{"num_hidden_layers": 11, "hidden_size": 128, "num_attention_heads": 4, "num_key_value_heads": 4, "head_dim": 32, "intermediate_size": 256, "vocab_size": 25888, "hidden_act": "swiglu", "norm": "rmsnorm", "norm_place": "pre", "norm_eps": 1e-05, "positions": "rope", "rope_theta": 10000.0, "rope_fraction": 1.0, "qk_norm": true, "attn_scale": 0.177, "bias": "none", "tie_word_embeddings": false, "parallel_block": false, "init": "trunc", "init_std_qkv": 0.0594, "init_std_o": 0.0594, "init_std_up": 0.0594, "init_std_down": 0.0, "optimizer": "soap_variant", "learning_rate": 0.0169, "lr_mult_qkv": 0.4, "beta1": 0.95, "beta2": 0.99, "lr_head": 0.00785, "max_grad_norm": 2.0, "warmup_steps": 70, "schedule": "wsd", "decay_fraction": 0.8, "decay_shape": "linear", "final_lr_fraction": 0.0, "batch_tokens": 131072, "max_seq_len": 1024, "doc_mask": true, "z_loss": 0.0001, "train_tokens": 300800000, "max_steps": 2295, "dataset": "wikipedia_en"}
Each number is 500 + 25 x the weight over the matrix's rms, rounded and kept within 0 to 999. Layers, rows and columns count from 0. Numbers have three digits each.

# gate: layer 6 MLP gate, 256x128, rms 0.304, rows 135-148, columns 64-127
# up: layer 6 MLP up, 256x128, rms 0.314, rows 135-147, columns 64-127
# down: layer 6 MLP down (transposed), 256x128, rms 0.298, rows 135-147, columns 64-127
gate135:489493523510449501499555472468513487475493492496517538476491472486473480497474511516517492490490497547531510519514479508530493509530442488544497550528506540524493527497506494495502515479489454
up135:510462489527513488481463503546511501483515491527500490544477482481491520529525518513561532507568452504488540527497494498534505487498450484497513495501493489508476476519488406509478525478468499
down135:477521437509551478487447505535462434476536482474515463491469505534490549505518475465512549498547476486515527513529491439499483528470501522501448485505528512487503494508468468536458509508457532
gate136:512492503512520508529518561504499505504515513522501505498504523531548520495521513499529488474480503473514501534486499466469478537503463512484486544525508477505488480531500466490518494448525522
up136:533549493502537507497516510488466508503521542528481532493430514511513469471509454496499491554483525486539470501455537493510480510502468549461495482484476481543514485514517481441504539488452499
down136:554505463512495528490457446500447527573531538498524522535502522512507489441515513478509534491489464444518490479534527490475484483473491511492505477544501515472500503508486506513500517539470452
gate137:476472540518504518482462492561447509537499525516507517509455513531454479489506495488535478523538479481522511514509437481475526496504507489518479539492478505515541528507495460487474460505495477
up137:483520472478510468516470515485504484501444487484511501486498514477519512542534488521509497535485467483542512520486502531540471512480519514480492519511497460466472515480540446498524520504446450
down137:485471507514514519490497516493477508515522517518528483470486512501528535503518536501495489515506515465511506490543578515473563506493529467497506490492528592487518488488507451488519526495472497
gate138:503502491513464503511507437532484469513538491473501500498537467497517535513549530518526475530472553508503497507542483524479493478516474472491522488508456502522537517451479511504453506479506488
up138:483475532469497457508512533477507496416475501547525493478469502532541449487476474516507508465529505547489482457508501520525480489479484467500443494453494529469462502551573487469527516508505463
down138:491481474482480484492478533516472529537519565518539529498450538471487534531511485516477475502511493490533491515486481489523523534478524544475466532531494498479476509510497489498525516530476533
gate139:534493501470482521478498516509476486496460482459483501490501483506437518545528503522527520505482462531533496441527481440488489511494430522452498545458461496552492527486452493483460479500454472
up139:552471490501445500501498499518503495527517523500522519539516516540492476496474518495476512470510530502511458534574465472485489456430479519525487499527450496547476491494477502492436498523482527
down139:493530504475488489465516534520490447497539463495507544484540498515464523493478492514505491488511514512475426499535502451469488503500480529457486525472478485514550484508474506537490487492549468
gate140:525536504491484467508513482471500485471495490512506475507523472502562481462511503521509510490460528475493508506528485514489519493473474458531443525489510457482562461507494502477516520490488450
up140:517525479468514511549488505517475510489520512532503493527460481532500525479512497528527525529455508524512510522517483501531477503463491506524511473504503472509509526496500460518486522491496505
down140:560505492480467552482481506481512516517559464481483529503539477486544443523480516522504543535516504476493485505595501528484533522487511502516484582474488479491485483531471496485520519505504508
gate141:519526492482488527488475535458524480519517504557461514534536495496496494470506531495528509513518570494509475505484433516466540445504525517501490541542524487519517519505503489499531525487457499
up141:487473483461450505466486458512519488514502482528507491533464506538510464509475508458469479463521510485489487538476509543514480489476520472518514437515493480503530454505522466469499523487533483
down141:540494502504530512554508461529489539532471527481503483475462492482488480527454529512463498502477503446501501472510552497513519527530515508474482490485439508523505461482534537499465502470542504
gate142:503471556451510517485500489452528474551473525508538515508483506453500490502494518547545512484494529489520512526572532542501515503533495518473454533498538489507495486484499485504487463492511486
up142:503512459518529468494460432486511469516511511472462480506497514514454544536467471416505509496502518541475503508445471510514484444502484527507543530501501505521457528515469489522453543472503523
down142:481507492539444460521531460478518487516534551504474452440508488491446508477535512504490520496553532516532453503546523530503502491514525498492526549500530516479486488536520496536514495485506499
gate143:496498483510524515464555561518521513525518458523510569489499499483493458497503479500520469520519525493466483471498508479550511489503504512509513487516559504497479492480461498519497487507479494
up143:508487478499528522515518452492481497482506519512476502511442476473469504489505540503540472467516470486439509509487544485509522549460488496458506521484465499492495549503528497520472523505497491
down143:494507535495500525528466518503527557490509493501504494506477462498520519511481520498454494511537500496506506484526461511474508462525507492481513470513493483534532490503491502464473472473552510
gate144:488511491523478515452480449499447504499506501492450495556470480480497504493490500500523508527454498515525468476470525530513469443534493474476494530486511503473500507555492495513470487519504532
up144:480521511500518516505530547538483465533488494461530493563514473497469480492530479504478551466522462477495488490485477542492506486505501517499517518487463504484480513535452521529558554547507528
down144:439509472506484481525499493489506514483518502520511535477490527529437442509503516524536438473498507516489527492547455477487462484493505485506499574484529462457488514512517497509487522495469484
gate145:530509525550551502521479534480479504547485490471495509526490501475496528495498502456522493533472493505480513490492474493488513484505519484463536522510497520442517516509532505471499500495489489
up145:508510468491483553473460466495468489470501490543464508531473480545502477494544542510496485497513452502534512461474549509482492479530508470530516500492498501499529433469526504500580507468524499
down145:543503494509492475490536516476532467482492523507515499456525525515501515545525519521482478551516481488489472525501541487488451504510506489519499515525511538519510479522486491548510467470467459
gate146:464470511498458478510486486473510492503497494465462499511547511504509523495470438507473463511481449462471510489463460495482509511494500516499496482515487480506522492470464480495480483508548516
up146:527521476519540511516569511550498475546446536505527500478480488533470500509482512518497508521511521474494518485502492519514498504475498506500488478503511481473498502498529484515520538487477507
down146:506517535482483484508484486484503490494525529496531506535517521503490534504467441500518532428477495505531510462502464484476527469531516537516489475527486503514506500474499485509531485552524507
gate147:530495514547488476507506508471514507477554492540489480497511539553507511450530483495515531486531543468445447529499515518474462496498516487472476455492547480517498463477532489485506485446525528
up147:487476530486466516515477491530477517536465516502473523515491446449485514542482496494551489514556471523531512468495510490521523515481497518518478485513484501479488485534519502547483502512512492
down147:488484509495493466524533532478515487517488492513542512531528541516487493498499517506537508476493535459457496525498509465497458482486527496495508504514526489514485538500509519495481477529509465
gate148:561498548513508492510539470546512506506512507479493526493518450493472525495538510506526530499525492548518452515496556557499496513521536515501522479499446540507480452494485500507517488509512506